From a checkpoint of a small transformer trained on Wikipedia: vocabulary 2048.
Each number is 200 + 30 x the weight over its row's rms, rounded and kept within 0 to 999. Layers, rows and columns count from 0. The size before them is the row's rms in percent of the matrix's.

# gate: layer 2 MLP gate, 256x128, rms 0.283, rows 241-249, columns 0-127
# up: layer 2 MLP up, 256x128, rms 0.278, rows 241-248, columns 0-127
# down: layer 2 MLP down (transposed), 256x128, rms 0.249, rows 241-248, columns 0-127
gate241,093,232,162,191,171,233,239,203,217,202,213,180,237,189,214,180,217,167,187,189,237,162,199,192,211,180,208,141,125,198,176,177,250,199,196,207,165,224,211,210,209,179,227,164,204,156,235,183,168,214,175,187,176,233,204,203,165,197,144,207,196,178,203,215,232,206,176,232,174,165,153,170,211,199,243,245,222,243,174,199,193,246,210,161,147,133,200,135,198,202,236,150,161,150,179,173,195,176,160,279,208,204,194,209,211,184,227,126,188,208,200,210,177,138,241,149,172,201,237,191,216,208,164,175,157,240,198,205,221
up241,093,200,144,208,233,189,194,231,169,225,200,178,209,162,199,219,177,217,229,203,133,209,170,175,206,176,196,223,215,180,238,229,221,189,175,214,194,165,190,196,231,206,144,196,187,228,171,191,231,189,175,189,231,195,210,242,240,212,246,245,207,246,210,246,232,208,192,172,219,238,226,194,200,224,146,165,188,151,212,153,180,153,214,229,197,270,222,203,223,193,169,237,190,233,200,221,191,196,224,114,242,223,219,269,224,200,182,267,177,191,170,212,237,222,181,253,226,214,176,219,200,226,189,291,241,162,204,227,193
down241,087,209,204,274,224,212,196,170,165,199,194,267,220,184,206,186,193,174,186,169,198,149,219,219,273,162,176,217,222,196,209,163,191,191,205,216,132,241,212,157,182,165,208,177,236,260,206,229,131,253,168,204,183,211,232,171,146,212,154,189,233,224,216,181,191,213,186,175,189,187,210,228,216,248,208,233,189,221,197,198,202,241,244,182,184,138,216,136,152,226,179,212,155,178,207,155,184,198,156,187,170,220,197,235,239,200,221,225,154,150,175,222,210,169,217,183,148,215,212,208,168,217,215,190,221,180,139,190,203
gate242,104,225,234,225,182,209,167,178,180,193,205,183,217,207,192,213,181,166,204,212,198,209,182,232,187,199,157,236,172,207,166,244,206,197,185,201,185,252,150,167,198,230,210,206,186,209,300,165,246,221,182,175,207,162,197,199,174,183,252,216,184,243,199,196,202,212,193,214,223,170,198,225,158,221,185,274,172,212,175,148,163,158,249,235,199,254,262,165,187,166,208,232,208,212,194,203,193,216,143,198,241,209,206,190,150,200,125,203,200,252,238,159,241,212,190,192,184,169,198,141,226,231,149,181,238,245,211,219,241
up242,106,199,220,233,249,217,234,157,199,166,195,203,157,202,214,217,247,220,233,147,197,249,224,218,175,154,189,205,231,220,162,184,190,187,207,253,187,198,161,219,202,211,250,168,216,225,236,172,197,199,212,188,195,158,226,227,127,187,187,159,152,242,223,211,197,198,208,207,217,172,207,190,234,205,218,204,270,150,171,230,151,256,229,184,214,281,196,142,233,199,241,208,158,197,226,170,190,244,133,261,186,225,191,175,216,219,192,186,213,230,262,193,186,179,239,249,210,189,168,202,210,177,210,206,237,216,187,181,208
down242,098,211,163,143,254,249,208,217,240,170,193,207,264,143,196,230,213,218,167,187,189,164,211,199,192,179,181,174,196,186,197,214,191,235,165,241,184,173,197,241,200,148,200,160,275,239,240,238,197,174,188,205,190,201,194,163,260,212,200,184,208,252,203,217,199,223,200,239,126,167,221,184,179,153,182,143,248,184,169,227,248,209,184,210,175,185,216,227,215,242,135,241,219,224,223,203,238,183,198,190,150,179,194,143,157,188,235,234,201,206,166,198,212,198,207,229,187,188,185,174,229,234,237,196,222,146,208,167,185
gate243,090,231,238,187,169,173,247,219,209,185,212,244,213,200,196,188,218,206,204,274,186,180,247,232,233,182,232,207,217,171,183,309,183,166,197,165,212,160,155,191,129,171,185,217,198,148,168,196,193,227,234,219,201,239,209,233,197,234,177,264,141,220,203,184,210,134,215,230,167,257,240,184,212,183,226,188,171,149,200,197,219,172,281,173,168,233,166,195,245,208,192,196,187,165,154,203,195,237,222,199,190,208,206,216,223,153,201,174,170,187,236,194,223,184,168,191,189,237,197,221,226,201,185,203,191,204,238,207,211
up243,097,159,237,176,213,197,152,154,207,158,188,152,182,243,193,234,183,208,220,120,203,209,151,221,218,206,177,215,203,243,174,151,242,231,169,174,185,208,222,240,219,209,196,181,208,284,214,246,205,179,213,191,219,171,193,187,202,202,170,159,221,165,174,219,233,206,184,212,217,187,181,191,197,186,231,194,204,231,269,206,133,195,166,203,175,132,192,198,133,171,212,200,194,252,181,202,146,208,148,189,197,196,233,164,207,257,213,226,241,203,177,223,167,236,219,240,173,163,253,215,178,217,190,236,177,210,154,184,216
down243,097,207,224,194,225,184,130,215,157,210,213,224,188,178,225,254,150,206,166,208,171,203,180,219,221,196,176,211,192,211,200,165,164,263,176,252,159,185,241,171,163,253,240,209,151,232,237,222,207,168,237,155,185,226,180,242,180,200,269,191,184,185,206,216,150,251,213,176,238,196,221,187,182,252,206,195,176,154,235,232,165,194,189,219,212,211,136,157,190,183,223,195,183,252,240,188,175,212,194,240,187,221,218,180,219,255,196,236,127,207,190,195,161,253,232,223,150,181,210,226,211,217,192,195,209,242,171,206,195
gate244,096,187,215,187,164,256,282,183,200,225,176,221,187,214,196,228,224,184,225,117,185,193,180,197,181,152,184,202,266,160,173,140,254,213,219,181,174,217,216,165,214,192,220,211,210,210,183,214,246,165,255,241,216,202,151,180,214,227,246,218,180,192,160,148,180,225,217,205,220,202,239,201,156,225,196,249,214,200,198,265,153,140,226,209,189,218,244,224,195,211,229,158,197,193,226,223,213,204,188,189,170,181,182,262,142,198,173,189,217,170,220,212,197,253,197,151,190,185,207,178,173,203,222,224,191,237,156,180,160
up244,102,222,195,202,263,214,176,177,252,189,109,197,186,272,234,193,215,211,207,187,222,234,232,185,196,191,207,184,212,234,206,197,228,208,149,200,198,199,163,228,215,161,194,188,179,191,215,159,185,180,162,168,189,160,198,188,149,219,204,209,276,185,234,178,211,178,237,243,267,220,210,244,221,141,178,219,192,203,181,138,184,193,210,239,188,238,131,176,249,214,189,184,190,209,194,173,202,162,192,189,230,183,172,227,180,171,179,187,239,222,146,174,191,176,219,192,219,187,158,135,221,192,196,222,144,233,199,140,213
down244,099,196,191,232,175,195,169,210,217,193,193,195,180,207,184,203,186,154,226,154,233,171,178,186,192,184,197,217,249,234,217,228,207,162,214,242,232,204,190,166,269,256,236,206,166,178,248,190,187,142,193,171,196,227,216,165,222,155,201,190,203,131,194,177,237,170,227,188,219,180,201,223,140,165,211,157,183,188,232,136,188,143,169,221,265,210,168,193,220,176,228,262,192,137,220,191,244,232,195,236,194,216,192,192,231,217,184,226,198,196,165,228,302,228,229,201,191,181,228,229,232,244,207,223,223,225,198,189,204
gate245,103,133,157,218,206,210,234,184,206,230,233,162,179,205,216,167,226,134,176,211,228,198,236,172,174,187,200,218,238,222,227,289,194,200,177,207,149,232,209,206,187,180,193,256,208,176,158,215,188,193,210,229,153,177,262,205,194,200,168,204,184,235,203,142,211,254,225,186,187,156,239,178,153,188,232,255,179,208,232,207,221,193,239,221,195,164,145,195,193,215,162,186,211,226,141,191,209,236,167,170,236,159,200,196,157,242,233,186,244,219,179,175,204,200,255,155,138,210,206,198,208,215,215,182,255,216,219,197,199
up245,104,250,214,217,165,221,160,233,140,187,226,222,216,191,179,251,181,245,186,189,188,184,162,209,224,187,176,172,233,171,158,156,187,165,213,186,280,169,198,153,199,218,261,153,176,227,227,181,202,222,174,189,204,200,153,188,173,214,237,242,236,189,200,200,240,144,211,208,196,237,190,218,204,204,184,136,192,149,171,172,196,187,180,217,181,200,232,198,176,220,213,237,217,186,199,183,195,205,268,244,175,220,189,166,268,192,194,244,193,164,186,202,203,204,162,269,254,208,244,198,214,170,199,207,136,168,165,213,168
down245,108,225,205,206,189,217,211,182,185,260,154,227,198,192,187,182,203,232,169,207,191,208,168,181,220,249,195,193,203,171,196,262,199,89,196,196,211,193,233,208,234,218,232,176,220,231,236,202,182,153,258,253,183,210,168,198,179,245,224,239,218,186,210,191,200,244,195,143,207,238,231,213,281,215,241,194,192,207,210,224,227,177,148,212,238,250,204,205,205,211,227,166,226,212,230,238,205,217,210,177,203,228,202,206,244,76,201,200,156,223,184,176,198,194,205,199,197,180,196,207,219,195,182,154,185,192,179,142,210
gate246,096,217,142,179,166,211,192,189,175,216,224,174,195,210,174,227,179,202,173,248,252,219,178,211,260,187,232,219,188,217,221,210,167,189,191,202,211,204,188,159,186,180,150,202,221,216,242,195,219,251,251,183,187,219,191,245,220,185,241,229,151,213,249,208,176,196,220,153,160,150,247,190,218,207,241,161,194,221,226,284,180,229,178,195,206,223,254,199,185,185,205,192,248,183,186,165,148,226,189,253,177,195,149,186,227,178,172,193,179,181,249,167,188,186,151,178,178,234,191,182,196,228,230,178,219,254,236,112,178
up246,104,219,163,161,174,202,208,170,163,202,184,190,176,220,237,263,199,248,195,202,155,220,233,190,184,163,217,195,161,187,242,199,220,197,173,142,166,227,145,169,227,189,205,204,231,162,240,207,197,219,226,196,201,225,212,196,155,215,281,200,261,178,186,194,237,184,142,180,184,181,229,251,229,198,213,205,202,261,155,249,189,153,208,194,153,198,225,163,190,214,216,189,260,183,218,175,156,240,204,205,179,217,165,188,201,187,167,142,252,206,204,200,254,200,192,217,173,232,207,147,183,196,182,250,197,208,162,162,252
down246,097,198,235,273,205,224,224,187,150,191,192,184,236,206,185,181,183,233,222,202,195,219,199,224,180,264,213,223,234,178,220,261,206,207,203,185,150,182,181,160,204,235,229,166,160,188,225,226,201,241,214,249,182,161,236,200,202,192,186,150,190,201,217,240,220,252,176,155,174,196,170,189,192,186,211,183,229,173,193,209,231,218,219,197,249,234,197,234,153,205,271,215,199,203,215,203,253,218,215,180,171,198,236,152,183,204,220,235,242,173,176,252,209,218,219,183,149,205,223,201,216,174,167,283,177,195,305,178,205
gate247,099,205,189,157,222,252,205,211,176,228,230,199,214,249,193,127,205,108,205,226,183,163,201,183,199,190,221,187,235,263,189,209,206,227,235,194,180,222,277,167,220,223,211,171,176,193,184,200,139,166,212,165,176,192,243,230,187,262,250,211,187,193,222,178,176,229,192,147,171,171,157,193,196,141,189,169,212,181,237,223,216,216,204,180,199,202,174,248,223,205,230,160,190,207,150,229,238,192,211,220,228,239,241,215,188,179,163,209,246,164,253,221,241,216,244,196,144,177,192,197,187,173,199,225,181,225,217,213,155
up247,108,209,193,205,177,185,181,247,142,162,239,171,201,195,206,242,223,247,209,188,203,202,160,135,132,234,213,175,206,176,197,221,182,206,165,220,199,220,228,211,229,189,230,178,234,244,201,181,192,223,226,158,206,226,155,201,226,252,221,204,165,217,199,179,210,201,241,179,193,211,192,96,236,150,227,229,229,252,229,201,166,230,239,225,202,219,252,217,207,202,186,210,221,203,247,194,152,158,215,241,179,188,243,171,204,221,229,221,230,191,191,192,150,194,222,160,173,251,180,198,185,188,211,196,137,159,164,138,180
down247,102,191,216,215,198,242,154,236,190,170,160,164,197,179,214,242,178,209,124,163,166,213,241,213,151,160,179,219,171,231,183,221,164,247,173,224,190,187,192,219,171,236,240,152,224,173,190,158,245,193,191,224,223,223,172,247,255,179,191,291,248,199,171,202,176,220,171,185,234,206,167,202,137,184,225,241,214,188,230,235,194,246,225,219,200,223,241,218,238,217,205,191,221,180,195,163,168,149,190,155,168,222,182,211,237,166,159,214,199,227,166,192,207,187,212,212,231,198,197,205,261,218,212,189,215,186,267,219,210
gate248,102,249,241,266,190,212,234,194,241,174,216,189,159,199,165,221,200,232,168,174,155,215,188,226,152,190,182,228,184,189,213,221,226,219,183,165,195,206,215,212,221,163,256,238,159,199,241,273,282,211,241,207,176,173,236,257,229,210,217,179,191,196,198,187,263,229,258,175,225,227,152,212,169,229,212,190,218,191,242,241,225,174,217,168,242,274,241,203,167,184,225,184,158,171,179,176,182,236,212,195,245,183,224,223,179,177,209,243,199,218,197,211,184,212,170,222,185,265,205,217,213,221,205,242,170,206,213,189,200
up248,109,195,206,176,177,197,191,200,148,189,179,260,179,194,232,212,220,194,243,194,201,157,175,199,210,175,220,188,155,201,180,205,178,210,205,202,199,194,127,180,177,236,150,163,219,189,115,171,150,192,122,175,271,211,195,139,183,188,205,285,205,195,177,224,188,202,160,233,206,193,239,208,223,183,186,185,243,202,182,138,229,193,166,224,189,200,168,213,244,183,210,152,237,226,188,244,197,180,234,168,171,216,187,174,202,205,226,148,191,227,202,212,209,143,250,165,227,184,163,197,192,180,215,199,185,213,145,164,233
down248,100,254,200,188,249,218,233,227,188,225,165,256,158,151,184,188,178,198,201,170,192,205,200,191,160,124,198,244,210,170,214,187,256,216,266,166,250,263,181,174,239,194,192,197,217,211,198,237,248,250,226,186,242,195,186,206,182,236,200,218,250,213,203,197,210,182,200,174,190,200,220,193,200,200,222,160,208,194,190,211,219,210,189,246,128,180,157,207,185,150,219,217,150,171,205,131,175,224,152,246,186,214,240,226,207,179,194,162,187,171,243,207,191,211,159,196,156,236,220,209,241,150,183,212,204,202,136,194,189
gate249,098,228,157,209,267,265,148,221,213,228,218,222,188,214,153,227,214,208,213,134,151,206,200,229,170,201,182,189,159,142,212,182,179,214,204,234,125,198,181,184,206,185,234,199,261,228,228,225,187,233,180,161,224,206,225,201,191,217,216,222,196,223,282,220,193,184,182,238,213,216,188,185,199,187,220,214,233,212,195,172,135,157,205,174,210,278,248,184,210,138,184,221,206,181,217,187,227,240,183,208,214,207,239,194,178,204,230,202,196,186,184,215,209,177,155,184,263,193,190,214,236,176,157,211,193,212,163,219,126